From a checkpoint of a small transformer trained on Wikipedia.
Training: a variant of Adam for these matrices, 278M tokens.
Each number is 50 + 12 x the weight over its row's rms, rounded and kept within 0 to 99. Layers, rows and columns count from 0. The size before them is the row's rms in percent of the matrix's.

# down: layer 4 MLP down (transposed), 1024x256, rms 0.0539, rows 653-752, columns 96-127
# up: layer 4 MLP up, 1024x256, rms 0.0617, rows 654-753, columns 96-127
down653 106:41 74 47 53 45 52 51 59 31 63 43 31 54 43 59 60 57 50 25 78 57 51 70 55 51 37 69 50 60 35 39 52
up654 089:42 51 54 45 50 54 14 72 57 29 52 49 58 43 43 39 48 41 58 49 50 69 38 41 50 57 45 66 72 60 65 41
down654 090:52 69 52 36 48 54 56 56 54 66 33 66 47 34 48 47 42 45 41 60 63 44 56 62 46 24 65 54 40 51 48 52
up655 096:65 35 63 46 56 54 23 50 33 37 57 65 36 45 37 46 49 50 83 44 51 52 38 51 61 51 55 47 74 53 47 43
down655 091:59 45 53 55 40 33 55 58 44 47 57 56 21 50 65 47 52 56 62 22 54 39 42 58 60 37 38 66 66 42 38 49
up656 113:71 55 60 33 64 60 60 40 32 32 51 56 54 56 39 38 50 54 68 54 60 52 44 44 59 52 45 62 33 72 65 54
down656 115:52 41 57 38 66 39 81 56 30 49 69 59 40 53 55 53 55 58 67 50 51 49 30 62 57 58 69 49 44 58 45 70
up657 093:69 53 48 65 59 42 53 44 38 56 29 56 77 49 48 48 36 61 47 49 70 54 51 33 66 66 43 55 49 36 29 56
down657 094:69 45 45 66 42 43 49 50 55 73 45 49 24 51 48 37 41 44 56 34 73 47 50 63 54 45 54 50 60 48 49 45
up658 117:66 72 52 32 69 63 35 47 64 42 39 48 64 25 66 45 54 66 59 34 49 43 48 51 44 52 56 53 51 88 70 60
down658 118:49 68 32 51 46 58 52 66 64 60 54 40 51 57 46 28 74 39 27 41 66 25 38 39 34 53 30 63 59 82 60 79
up659 111:43 54 72 41 58 50 63 55 29 57 39 51 53 56 59 50 62 54 60 51 49 56 56 50 81 56 47 45 39 36 56 61
down659 112:48 47 27 50 41 61 47 60 46 39 47 68 70 59 41 40 24 49 69 65 54 35 43 60 36 48 53 56 58 49 28 71
up660 097:62 47 50 52 34 46 47 51 46 35 48 54 45 52 39 37 59 58 47 49 65 65 54 31 64 40 36 33 45 40 40 63
down660 096:43 43 41 32 48 54 50 51 53 39 57 57 41 63 50 35 46 53 53 28 44 43 34 52 56 49 31 31 45 49 29 67
up661 085:45 46 54 34 49 44 13 69 29 51 43 38 61 37 62 34 35 60 46 66 35 56 43 50 64 42 48 73 52 53 48 54
down661 079:42 44 30 60 49 47 41 25 37 37 50 63 51 46 55 57 64 71 52 41 66 48 44 47 36 41 66 72 59 35 43 41
up662 099:33 38 58 66 73 55 48 53 35 44 42 37 52 34 49 34 58 50 49 60 27 78 39 67 66 45 45 32 58 50 54 75
down662 100:36 64 55 42 60 55 37 49 40 42 47 38 56 64 51 50 43 40 55 45 50 79 50 71 59 35 52 43 56 34 57 50
up663 099:74 47 48 57 59 37 52 36 55 30 54 44 29 52 59 51 51 60 34 39 47 53 31 40 67 46 49 53 57 33 68 74
down663 101:57 54 64 34 45 60 66 44 54 39 56 45 42 53 37 34 31 77 28 53 50 57 44 32 45 47 51 59 41 31 33 45
up664 102:45 59 58 58 50 38 49 37 43 64 17 36 65 49 37 53 79 28 49 53 55 51 42 57 41 45 52 71 57 78 45 61
down664 101:38 53 40 66 52 54 48 37 52 44 28 37 45 44 56 46 55 55 31 52 65 35 53 59 50 50 47 49 42 55 47 50
up665 110:51 47 55 58 57 22 42 49 60 58 58 55 74 33 37 37 67 58 35 64 62 63 57 36 33 56 50 58 34 74 50 49
down665 113:54 60 47 51 25 46 54 75 40 44 69 40 88 56 67 48 58 73 62 56 34 55 53 46 61 54 51 53 52 56 40 29
up666 086:47 36 50 35 55 57 53 53 39 60 51 42 42 39 63 43 57 58 39 65 52 75 43 43 41 40 46 72 71 63 65 68
down666 090:40 65 49 51 58 37 50 52 52 73 70 63 47 45 45 43 32 64 43 45 51 41 55 50 53 56 56 63 62 35 59 31
up667 101:39 47 76 53 46 62 38 40 86 74 30 48 46 71 59 46 50 60 58 64 61 58 41 38 67 50 58 59 57 48 57 43
down667 104:60 52 49 55 51 70 65 48 69 56 48 57 45 63 41 62 43 62 42 57 57 57 53 46 40 34 65 53 46 43 57 52
up668 091:53 46 50 60 52 53 45 57 49 43 57 45 59 53 45 55 65 54 51 67 37 59 52 35 56 40 56 67 42 73 57 64
down668 093:76 43 51 40 48 47 62 56 17 41 63 75 30 39 43 35 53 50 23 43 71 39 68 48 38 32 56 49 49 30 60 55
up669 100:56 54 43 71 56 51 59 32 41 47 32 49 45 35 37 39 49 42 41 62 65 38 50 58 48 51 43 40 37 81 63 47
down669 096:59 64 35 45 41 59 60 55 54 42 49 53 67 49 69 39 36 70 37 54 51 36 55 42 36 54 56 50 22 73 67 51
up670 075:62 31 67 49 50 53 55 56 34 64 25 47 68 46 73 39 49 49 51 48 56 83 33 37 55 31 47 49 58 52 34 73
down670 074:30 33 26 35 50 51 58 67 48 40 74 41 61 48 60 50 30 57 45 47 34 56 41 78 56 49 60 67 48 53 39 37
up671 106:42 34 57 43 35 42 48 34 42 49 34 53 34 42 62 50 71 26 38 66 64 56 36 40 38 35 62 37 47 65 49 53
down671 104:52 43 49 40 63 44 35 54 57 62 55 40 29 26 61 50 47 60 48 72 70 69 38 52 40 42 67 33 54 55 44 50
up672 105:37 58 61 57 67 48 57 31 57 51 57 56 59 66 56 42 37 61 58 38 66 48 50 42 54 58 48 53 44 61 63 43
down672 100:46 64 48 44 56 50 37 47 41 52 73 53 50 55 27 63 35 69 63 29 82 51 44 69 53 65 49 45 53 34 50 50
up673 096:46 45 47 36 37 34 50 62 44 44 40 50 52 43 39 33 46 38 72 49 50 78 53 49 52 68 48 46 50 52 58 67
down673 094:65 39 43 28 49 29 64 39 52 57 51 26 81 52 39 67 42 56 33 46 53 55 36 58 57 34 74 40 28 38 46 57
up674 100:54 45 68 62 95 45 45 71 50 55 60 31 59 31 38 46 68 19 62 67 68 66 40 55 54 68 30 35 55 54 41 57
down674 100:57 40 50 44 62 46 67 72 60 45 70 34 35 51 51 35 66 27 60 60 55 41 61 52 57 57 49 32 43 35 59 56
up675 104:57 45 75 59 62 40 54 56 62 54 32 50 38 51 59 43 60 72 49 47 61 47 55 39 65 40 53 47 65 53 74 56
down675 104:63 85 25 47 34 46 56 52 61 41 53 54 56 49 61 63 38 36 49 46 49 19 54 38 62 45 59 31 52 51 48 41
up676 107:40 52 50 41 41 46 46 49 35 58 41 37 45 27 64 27 61 38 43 51 60 57 60 34 69 58 53 45 48 39 45 36
down676 105:39 39 60 51 44 60 62 65 51 65 38 61 45 54 32 52 43 36 42 71 51 42 90 32 53 35 73 47 38 54 38 22
up677 108:66 57 55 46 51 25 52 44 64 34 31 36 36 41 57 53 60 74 82 34 48 62 60 40 61 57 46 53 41 61 72 39
down677 102:61 43 35 38 61 59 65 49 60 46 48 54 67 51 37 41 58 27 49 22 30 52 45 41 65 46 34 50 47 70 43 37
up678 093:63 36 63 49 50 48 50 73 21 38 48 42 59 50 46 53 37 61 65 57 62 61 47 52 53 65 49 60 31 54 60 62
down678 090:44 40 32 61 51 71 41 36 15 60 35 50 45 58 57 37 58 40 52 47 52 54 52 42 37 53 60 64 42 52 40 42
up679 094:55 24 51 34 70 28 47 60 65 60 43 53 57 50 46 34 46 73 46 65 47 47 47 60 49 56 58 50 59 38 51 33
down679 095:62 23 47 45 45 54 52 50 47 41 53 45 51 39 47 61 37 78 45 50 51 64 51 44 34 54 49 51 24 33 41 64
up680 105:45 42 66 43 46 35 28 63 31 32 50 69 73 44 66 48 70 58 45 55 63 50 38 48 30 64 42 45 48 59 66 36
down680 107:55 43 52 39 44 58 50 50 72 66 26 58 61 53 31 54 49 49 45 37 47 47 53 35 45 56 51 52 29 43 50 38
up681 112:57 36 53 57 59 45 42 41 48 41 36 58 45 54 41 37 56 47 57 57 55 67 46 44 73 58 55 34 42 78 27 44
down681 111:48 44 21 59 40 66 61 44 48 36 48 56 47 46 55 45 38 67 69 47 65 46 49 43 61 42 62 27 41 61 17 54
up682 109:41 45 46 46 15 46 53 56 40 35 45 58 49 40 30 56 42 48 58 72 64 44 39 50 52 50 54 53 58 76 39 68
down682 109:35 64 39 39 52 44 71 67 79 23 54 36 49 50 47 33 48 78 82 63 47 57 46 36 52 34 47 46 41 61 49 55
up683 094:40 49 32 58 43 39 62 34 54 70 67 51 42 53 58 50 82 32 51 35 41 61 54 48 52 53 46 35 52 33 46 61
down683 094:50 45 33 29 41 49 69 52 50 35 66 68 51 55 56 78 41 55 48 30 64 57 45 47 22 43 49 50 32 15 40 46
up684 102:47 43 59 77 56 49 18 75 52 53 38 32 54 67 45 45 44 23 50 44 38 47 54 28 57 55 52 59 59 47 43 37
down684 102:51 50 55 45 59 66 42 68 38 44 54 56 65 50 47 34 63 16 45 63 36 54 44 42 42 50 48 53 29 54 64 56
up685 102:58 43 58 53 40 53 45 60 38 55 52 61 27 44 53 58 50 44 73 74 43 73 55 53 41 62 54 51 58 55 53 49
down685 104:47 65 29 33 33 59 63 77 49 45 70 49 47 60 39 70 40 45 61 35 32 58 59 30 54 62 40 50 45 48 56 60
up686 073:60 50 45 55 62 58 12 64 53 45 68 34 49 34 34 43 58 67 41 42 51 40 56 37 41 57 80 46 63 42 50 38
down686 073:57 53 51 50 59 55 64 40 56 53 44 58 32 59 60 62 56 36 49 45 54 44 31 45 50 62 46 36 32 61 62 45
up687 093:33 41 41 47 53 56 54 37 57 60 34 56 46 59 31 52 46 38 46 63 43 51 59 28 41 39 49 42 66 71 46 45
down687 088:55 50 49 37 38 50 68 53 25 50 59 58 42 51 58 54 36 23 36 56 40 39 63 49 55 40 59 64 71 64 52 44
up688 100:58 38 51 41 42 46 57 61 46 67 39 73 50 32 42 46 66 76 38 52 56 49 55 34 46 60 46 45 47 43 55 71
down688 103:32 66 34 53 62 45 76 47 65 37 41 57 74 34 63 56 40 64 67 44 52 69 45 67 53 43 38 56 20 64 37 58
up689 101:33 22 61 48 70 62 52 39 45 42 33 54 51 55 56 51 74 36 67 80 37 52 62 29 66 27 59 50 59 82 48 58
down689 103:43 40 62 21 50 49 62 42 31 55 63 60 55 43 66 44 31 55 77 58 72 29 53 40 50 15 53 56 56 53 34 48
up690 082:51 53 58 92 64 26 58 38 84 50 38 45 51 34 55 45 51 38 56 58 69 53 60 69 66 67 20 56 47 54 67 36
down690 083:51 27 59 30 60 54 46 57 28 62 40 56 59 51 54 37 62 26 48 50 29 59 42 31 63 37 56 46 52 49 56 80
up691 091:62 63 53 48 60 46 48 42 21 40 41 54 71 44 45 57 50 40 47 54 63 59 45 49 64 22 30 54 51 42 63 46
down691 090:48 31 62 34 46 59 64 31 54 52 45 61 31 41 43 37 59 48 48 59 36 56 47 45 56 52 58 32 46 66 34 56
up692 099:47 44 57 53 45 60 35 42 48 43 74 51 52 48 46 44 65 47 64 58 55 62 66 47 50 38 33 52 66 48 53 59
down692 104:34 45 59 73 64 75 59 38 50 47 58 54 40 51 45 57 28 45 47 34 57 37 48 50 52 51 51 71 60 36 42 56
up693 095:60 61 64 50 46 32 32 37 58 56 41 45 64 42 45 52 55 50 31 65 48 48 52 45 42 31 40 85 40 73 34 35
down693 096:52 52 42 63 60 60 65 47 64 44 52 36 54 73 49 40 45 59 33 38 64 41 49 47 43 47 67 71 44 29 65 44
up694 088:77 40 55 67 50 57 28 70 46 45 50 35 47 32 41 41 59 60 59 33 54 50 35 52 68 44 53 39 58 48 44 73
down694 087:57 47 61 23 48 39 61 33 49 32 68 80 39 54 47 54 53 34 46 49 59 39 44 54 38 43 48 47 58 40 23 42
up695 111:25 45 65 42 56 48 48 44 57 48 63 55 39 28 59 35 44 50 46 80 70 50 29 47 29 56 53 67 55 82 44 62
down695 112:35 44 53 48 37 46 60 50 53 44 66 59 21 50 45 51 51 41 61 59 32 54 56 40 40 54 56 40 43 64 38 34
up696 081:55 39 40 75 59 71 30 51 48 59 36 55 61 52 63 23 58 55 53 51 60 63 58 49 42 47 56 65 60 46 44 33
down696 083:64 32 67 49 47 41 55 56 45 55 30 63 49 34 50 47 48 40 53 67 62 51 71 38 61 33 31 61 35 41 51 50
up697 100:62 40 69 22 37 58 25 37 37 74 53 39 64 62 38 50 65 55 74 50 32 53 56 31 53 30 50 55 49 43 47 63
down697 104:32 31 49 31 38 29 46 41 42 68 62 43 25 45 24 63 41 60 65 43 59 59 54 69 58 55 62 54 59 50 40 58
up698 095:50 30 73 76 48 36 44 42 73 42 57 29 56 26 32 50 47 40 38 41 48 43 67 45 71 78 47 59 42 47 72 73
down698 100:50 47 63 60 47 50 52 53 32 47 57 41 37 36 51 42 41 38 46 48 45 66 38 43 67 39 56 50 57 60 71 48
up699 100:43 32 66 69 64 28 46 57 82 60 59 52 49 70 39 31 55 33 64 50 23 44 40 30 63 61 50 48 51 40 56 39
down699 099:62 50 49 52 61 49 51 55 47 73 68 65 42 47 21 47 42 81 40 38 54 61 55 52 64 59 32 57 38 37 43 64
up700 103:41 44 49 49 39 52 32 66 72 63 61 51 47 57 49 61 64 47 63 44 44 70 41 34 60 20 58 60 54 50 61 70
down700 100:43 51 34 72 53 52 49 41 53 45 73 67 48 48 40 63 45 60 57 53 58 53 43 42 61 27 52 46 49 39 58 36
up701 089:41 38 40 39 85 45 51 43 45 27 35 56 49 48 44 37 48 58 55 55 47 67 64 45 50 67 43 64 42 53 51 36
down701 088:23 47 40 58 41 60 71 52 55 36 38 18 57 50 60 35 73 49 43 75 49 48 64 57 52 54 61 47 51 62 45 61
up702 102:58 46 57 66 40 39 45 39 58 54 51 44 58 54 60 37 72 30 48 63 28 25 67 42 42 61 52 57 57 58 60 38
down702 104:80 44 58 66 44 34 46 60 47 44 69 47 27 62 44 52 61 43 64 36 45 28 41 61 49 54 51 68 56 75 43 49
up703 098:37 52 57 68 53 39 22 32 40 57 59 58 84 40 36 53 58 64 46 64 46 52 43 33 41 45 54 61 69 67 58 60
down703 099:35 57 48 63 48 32 57 48 52 51 27 46 45 26 57 42 31 59 33 44 47 54 63 62 21 39 51 55 60 47 56 31
up704 104:59 62 57 59 51 25 50 38 41 17 38 58 37 49 44 59 54 46 60 55 24 57 51 32 73 46 41 47 67 41 37 32
down704 105:52 56 40 54 59 17 45 73 51 32 75 45 45 29 63 57 56 31 63 51 41 58 37 35 56 48 48 53 40 48 50 41
up705 101:46 55 42 48 59 48 31 65 43 59 70 33 45 49 51 47 44 42 63 59 55 58 40 36 62 43 45 36 49 62 62 42
down705 099:48 64 41 58 63 47 41 54 52 45 62 31 40 76 55 70 67 62 40 38 61 59 73 39 65 41 61 29 41 50 46 51
up706 133:33 49 46 61 44 57 37 58 16 54 52 46 33 57 38 46 47 25 40 44 59 42 27 32 54 56 43 45 43 70 50 62
down706 135:39 39 30 42 39 39 38 42 40 51 47 69 45 42 51 43 46 44 46 38 57 28 44 56 58 60 60 49 37 40 34 43
up707 101:46 48 50 60 65 53 58 53 55 66 44 33 37 30 39 35 70 73 44 37 65 44 61 48 47 58 50 47 51 50 52 53
down707 097:47 45 46 37 48 43 50 40 80 42 48 63 39 49 56 42 40 50 38 54 60 58 53 53 45 56 31 65 27 42 39 31
up708 097:60 40 50 61 53 31 29 28 53 44 51 56 37 25 50 45 52 41 41 51 52 55 41 47 67 40 45 49 50 76 49 45
down708 101:45 52 47 55 49 52 60 45 48 52 61 64 43 44 38 44 61 65 68 71 52 56 55 48 56 35 41 62 39 65 32 39
up709 082:58 20 65 39 47 48 42 48 57 45 49 46 68 48 48 33 54 47 46 47 41 56 62 31 39 29 36 76 72 58 47 51
down709 080:51 54 72 64 41 56 64 39 73 45 68 70 47 47 42 54 30 45 51 41 33 44 48 64 65 44 44 38 53 38 43 29
up710 097:40 51 59 53 60 42 49 43 64 68 68 47 81 43 64 41 43 41 52 72 75 53 52 55 71 56 33 61 43 62 78 51
down710 101:33 57 37 47 39 49 45 42 56 44 52 48 39 57 32 47 39 58 29 44 66 37 66 68 60 44 40 35 47 43 46 62
up711 111:64 20 50 46 45 41 30 54 68 63 40 55 30 41 32 52 39 56 54 31 57 69 33 56 47 43 30 41 56 54 50 57
down711 110:48 36 46 53 45 41 61 64 31 40 30 52 60 55 41 36 46 45 53 42 43 52 54 52 66 39 42 58 24 58 55 37
up712 095:49 41 54 49 47 49 25 53 50 41 47 50 52 48 55 50 66 45 57 38 53 60 54 52 58 54 49 35 56 60 38 49
down712 094:75 43 59 40 50 44 54 46 58 50 55 41 47 73 65 76 43 50 71 26 58 50 48 61 43 42 37 64 60 40 25 56
up713 106:29 57 52 62 61 60 35 65 75 40 47 39 72 37 55 31 44 59 53 48 52 52 39 71 43 56 71 66 60 36 45 61
down713 108:76 39 56 52 63 64 30 50 60 54 44 46 65 37 26 40 50 43 59 48 44 25 55 51 24 81 68 41 46 50 36 58
up714 101:31 60 40 62 70 41 38 48 56 43 27 36 66 61 51 39 48 38 56 57 68 56 49 51 36 56 58 35 45 46 66 36
down714 102:67 46 40 60 47 51 45 60 24 32 43 43 41 51 34 59 53 60 49 30 75 36 65 62 55 42 30 46 46 58 44 54
up715 119:37 40 68 37 57 66 47 38 54 44 50 39 37 54 50 37 45 82 51 48 38 42 68 35 45 46 51 42 58 55 39 45
down715 115:55 57 60 44 51 73 82 55 63 56 61 50 38 58 43 42 35 68 42 34 52 27 75 59 60 61 44 38 54 53 41 29
up716 101:35 47 45 65 63 48 46 47 54 45 66 59 68 32 34 42 48 59 51 30 66 52 62 34 39 56 59 29 66 56 61 32
down716 102:39 51 54 42 45 62 47 51 67 53 70 50 86 36 43 43 25 46 39 58 44 75 38 49 55 48 33 57 38 66 63 34
up717 089:72 27 73 61 67 40 60 40 49 58 59 50 30 54 56 35 69 39 56 69 47 54 51 36 46 28 67 60 40 57 61 54
down717 083:47 42 43 42 47 69 50 44 48 48 66 52 58 55 42 64 47 56 52 47 28 60 49 56 41 38 61 50 50 46 56 51
up718 094:66 48 63 49 69 40 28 64 37 55 60 51 37 41 50 22 71 36 51 77 45 46 44 42 69 59 64 48 56 67 55 57
down718 092:73 42 46 46 55 49 22 58 38 36 68 70 40 60 27 49 62 37 28 39 29 28 72 45 46 56 59 33 50 56 67 60
up719 092:60 44 65 34 69 45 51 44 36 48 50 33 56 43 40 53 68 57 61 47 77 59 52 23 48 51 65 58 40 50 49 50
down719 094:64 40 34 25 67 66 50 53 50 35 41 52 44 50 51 48 43 57 50 49 63 42 62 50 41 51 73 50 48 49 61 57
up720 090:40 51 59 44 56 52 49 70 55 66 61 54 45 52 47 52 70 57 82 75 50 65 36 58 42 39 37 57 65 35 62 42
down720 092:62 48 62 46 57 56 70 42 62 73 77 62 54 61 34 71 53 61 63 53 45 25 57 39 79 54 58 49 33 46 54 59
up721 099:43 32 54 40 59 38 31 53 42 42 36 46 70 46 48 43 57 54 41 34 49 40 49 48 60 61 51 54 54 69 46 63
down721 100:47 29 46 39 72 72 72 48 50 46 57 47 57 76 38 65 65 46 40 47 48 55 44 41 41 69 40 45 37 55 57 21
up722 114:33 29 67 45 47 47 55 50 34 37 52 46 58 69 55 50 50 44 40 45 60 61 43 33 29 63 52 65 58 69 63 49
down722 117:60 54 42 48 56 62 58 66 67 37 36 56 61 51 66 60 55 50 48 62 41 67 68 51 50 45 52 34 70 60 59 62
up723 096:49 51 69 69 65 35 32 44 54 31 65 48 44 53 37 54 49 38 37 67 37 30 64 19 59 52 50 48 72 47 48 45
down723 099:59 68 65 63 50 45 67 65 72 43 43 47 34 69 45 53 43 36 44 73 29 57 53 51 43 35 49 57 67 45 45 37
up724 098:35 39 68 70 64 38 44 62 36 57 48 45 47 30 56 55 80 49 43 84 35 44 50 37 46 38 40 57 51 34 40 53
down724 104:42 59 60 52 39 70 56 58 45 53 35 56 60 65 54 48 50 31 44 50 35 59 31 58 39 68 45 46 61 51 44 51
up725 095:69 42 57 53 52 45 22 47 42 64 71 31 61 51 56 36 75 62 53 37 46 70 42 52 58 65 49 73 57 43 74 39
down725 095:53 48 71 27 57 58 63 54 65 72 41 60 51 57 57 58 30 59 57 51 31 40 51 43 47 60 40 65 41 45 44 58
up726 107:48 47 71 52 53 39 20 50 45 26 75 39 57 54 38 37 52 43 31 38 54 62 49 63 26 60 52 49 63 47 56 48
down726 109:46 35 45 46 49 31 56 49 62 77 68 40 57 30 59 38 58 40 30 36 77 48 66 55 55 66 38 59 60 60 40 47
up727 096:58 62 58 53 65 58 50 28 54 51 38 64 49 62 42 62 80 22 61 49 39 60 61 57 56 47 63 52 43 48 49 45
down727 098:57 65 44 48 24 54 50 35 54 25 56 60 40 44 58 78 61 38 54 49 37 32 52 58 65 46 62 62 41 46 41 26
up728 096:45 37 51 64 75 46 50 54 58 54 43 48 74 62 69 34 46 33 58 65 61 62 47 37 46 38 37 56 47 51 46 46
down728 092:28 56 45 46 38 53 55 31 65 30 53 67 57 71 47 56 58 45 50 73 34 53 50 56 42 63 42 46 60 42 59 47
up729 110:47 56 66 64 52 58 48 55 51 38 37 42 55 62 37 36 72 42 43 58 46 53 68 57 50 58 39 54 36 79 48 78
down729 109:50 50 59 62 43 51 40 52 41 44 66 49 62 51 49 51 46 57 55 48 48 51 34 59 64 65 48 24 36 52 52 61
up730 102:40 23 67 46 39 49 42 57 56 84 61 53 51 43 41 49 67 49 57 48 73 76 61 51 56 47 51 57 62 51 48 45
down730 102:54 30 50 47 30 56 39 50 34 73 78 47 35 39 51 58 46 59 66 38 68 39 53 38 54 50 45 39 68 86 57 33
up731 110:38 62 52 81 54 34 53 50 48 38 50 39 68 17 61 57 76 68 60 60 80 52 56 49 44 50 30 51 45 61 61 42
down731 103:51 52 37 57 35 60 47 67 74 84 43 47 47 71 43 38 43 51 42 62 51 44 47 66 41 53 49 44 54 60 56 38
up732 103:59 59 55 56 40 36 50 53 33 48 51 49 62 40 51 45 68 50 58 76 69 75 54 56 61 47 43 48 45 56 67 45
down732 101:42 59 50 44 58 41 58 42 34 57 60 45 51 35 36 40 52 58 48 60 49 71 43 46 64 43 62 36 52 28 55 44
up733 098:45 51 50 56 47 16 57 47 68 40 45 55 57 37 50 37 60 48 62 41 52 58 44 60 51 55 37 46 64 57 56 66
down733 095:24 39 35 51 24 43 75 33 47 59 57 60 40 51 32 58 59 60 54 38 61 51 65 69 52 45 32 57 61 40 51 65
up734 107:64 39 46 56 66 42 26 47 67 34 60 59 58 59 49 50 40 58 32 55 54 70 38 43 23 54 53 43 49 74 47 38
down734 108:72 59 56 50 50 35 33 36 50 45 49 61 68 41 54 42 21 56 46 52 40 58 48 46 39 50 55 65 45 60 35 23
up735 099:63 60 43 37 39 44 61 60 67 51 65 67 87 40 35 48 67 28 44 39 39 63 51 59 76 37 42 46 49 51 39 41
down735 097:65 73 43 46 46 55 57 47 36 41 56 55 46 52 42 44 24 36 38 56 39 46 55 46 47 37 40 50 45 36 44 26
up736 106:32 48 54 55 50 32 41 48 48 45 57 53 42 41 35 55 57 58 63 49 56 40 56 36 39 57 70 49 62 46 57 47
down736 109:60 50 40 41 59 38 33 57 70 50 54 33 37 64 41 46 49 65 60 37 64 66 50 57 45 30 55 60 57 37 44 60
up737 096:44 61 62 46 54 56 45 49 58 43 35 68 37 36 60 52 66 53 81 66 37 68 32 48 58 49 46 63 48 56 66 64
down737 098:72 53 39 48 47 60 70 52 64 53 67 67 33 37 55 55 41 66 62 48 38 27 54 58 39 48 32 46 51 48 62 57
up738 103:56 59 63 46 58 64 28 45 66 53 56 40 67 48 40 49 54 41 64 42 52 56 65 57 60 68 64 58 40 59 43 43
down738 103:56 54 52 31 59 57 64 57 60 59 55 43 53 37 55 49 41 47 52 60 42 38 55 52 50 42 49 45 47 53 53 52
up739 097:43 40 50 52 37 46 48 60 57 51 36 48 86 40 53 58 64 41 67 48 56 78 42 48 44 55 33 38 53 71 64 51
down739 096:53 46 34 41 39 56 70 49 52 73 65 47 59 56 38 60 44 72 40 36 46 39 61 48 62 48 60 60 48 53 57 45
up740 106:36 46 62 40 57 37 56 49 67 43 55 66 45 48 50 32 36 49 50 34 45 57 42 36 51 61 36 54 51 57 71 66
down740 104:30 47 52 32 56 35 65 50 40 41 55 41 33 54 48 42 66 72 46 34 74 71 31 77 63 60 19 51 52 70 57 63
up741 113:57 37 60 51 51 64 45 50 70 54 32 46 46 48 35 52 51 48 62 70 43 58 52 40 42 50 49 65 48 56 53 49
down741 113:45 61 63 36 09 45 54 48 57 83 50 48 63 65 65 57 23 50 44 77 49 45 53 39 53 43 46 47 58 50 47 51
up742 094:58 47 52 67 54 44 46 48 48 65 55 52 61 44 54 38 52 40 40 49 66 59 55 48 50 15 54 54 46 28 61 52
down742 100:84 31 39 43 51 43 49 45 30 51 54 60 31 32 33 58 57 57 36 52 58 32 46 59 31 45 51 35 45 25 51 52
up743 103:45 66 51 48 64 43 29 62 46 41 51 33 55 55 57 48 37 53 71 47 42 74 31 41 50 54 58 64 52 41 57 46
down743 100:45 58 37 56 50 64 62 47 48 53 71 44 49 46 24 29 63 38 35 51 49 56 64 38 30 52 32 31 42 47 64 58
up744 094:78 56 50 61 87 54 62 50 71 32 51 41 44 40 47 54 49 57 48 40 50 43 65 36 57 58 49 52 41 26 63 36
down744 094:51 60 60 61 36 43 56 47 38 28 52 43 55 62 59 34 49 49 71 59 67 55 49 74 66 47 60 66 48 48 48 42
up745 101:36 31 63 39 39 50 37 52 38 39 69 67 61 30 53 23 76 37 46 68 53 59 65 48 19 55 52 40 47 67 42 45
down745 101:29 47 68 67 38 45 39 50 45 32 54 47 58 27 58 42 81 70 49 54 53 68 81 60 41 31 48 46 51 42 50 53
up746 106:73 51 49 54 36 35 52 53 72 61 36 46 54 40 34 56 59 41 61 68 51 69 51 56 48 59 37 58 60 47 58 63
down746 104:47 47 55 44 38 42 55 44 52 43 52 54 61 43 34 49 40 45 38 53 45 57 54 49 52 51 28 50 59 53 31 44
up747 097:36 53 57 43 60 42 54 37 51 36 47 28 43 43 71 45 47 41 59 70 53 55 62 45 46 56 71 55 57 33 67 68
down747 095:49 43 53 35 56 44 57 58 72 55 43 45 40 34 59 59 45 58 43 45 70 53 68 40 48 42 47 57 40 57 48 42
up748 086:54 29 52 30 52 51 55 53 41 48 45 49 58 41 37 55 46 44 56 38 72 52 44 31 58 33 35 44 67 51 65 59
down748 082:51 37 32 56 44 63 46 42 46 54 43 62 44 69 49 74 44 54 40 54 44 48 72 54 50 36 45 54 43 53 36 65
up749 107:57 47 48 55 30 43 55 39 57 54 49 69 39 62 52 40 89 46 56 47 62 57 52 48 37 42 25 45 68 54 50 52
down749 105:66 50 47 26 41 49 75 48 75 44 49 29 53 73 72 49 42 35 52 66 49 51 30 60 61 36 42 53 50 49 22 46
up750 107:63 35 59 48 42 39 23 66 68 38 47 30 69 18 54 37 54 52 69 47 75 55 45 54 45 46 30 59 53 51 57 43
down750 095:54 57 41 50 55 51 67 33 36 67 50 65 37 68 39 53 30 45 33 38 50 40 72 40 47 57 58 48 35 46 52 40
up751 098:51 54 64 56 83 50 56 37 77 61 41 45 59 31 61 49 51 53 52 57 65 67 43 38 68 40 48 52 42 63 67 44
down751 096:52 59 47 69 43 39 40 51 69 72 40 51 65 27 40 46 48 67 52 78 74 73 58 49 73 36 52 47 52 63 74 47
up752 093:34 61 36 44 58 52 49 48 48 55 64 34 57 53 43 29 49 46 67 53 53 62 47 57 41 52 53 37 60 46 64 45
down752 093:50 64 25 59 46 32 60 50 64 40 58 50 69 65 37 49 27 56 29 49 43 40 58 54 48 32 52 49 47 45 52 63
up753 102:63 62 70 46 43 38 33 56 44 40 28 29 62 15 29 30 75 41 45 48 54 53 52 50 64 57 72 27 61 70 44 59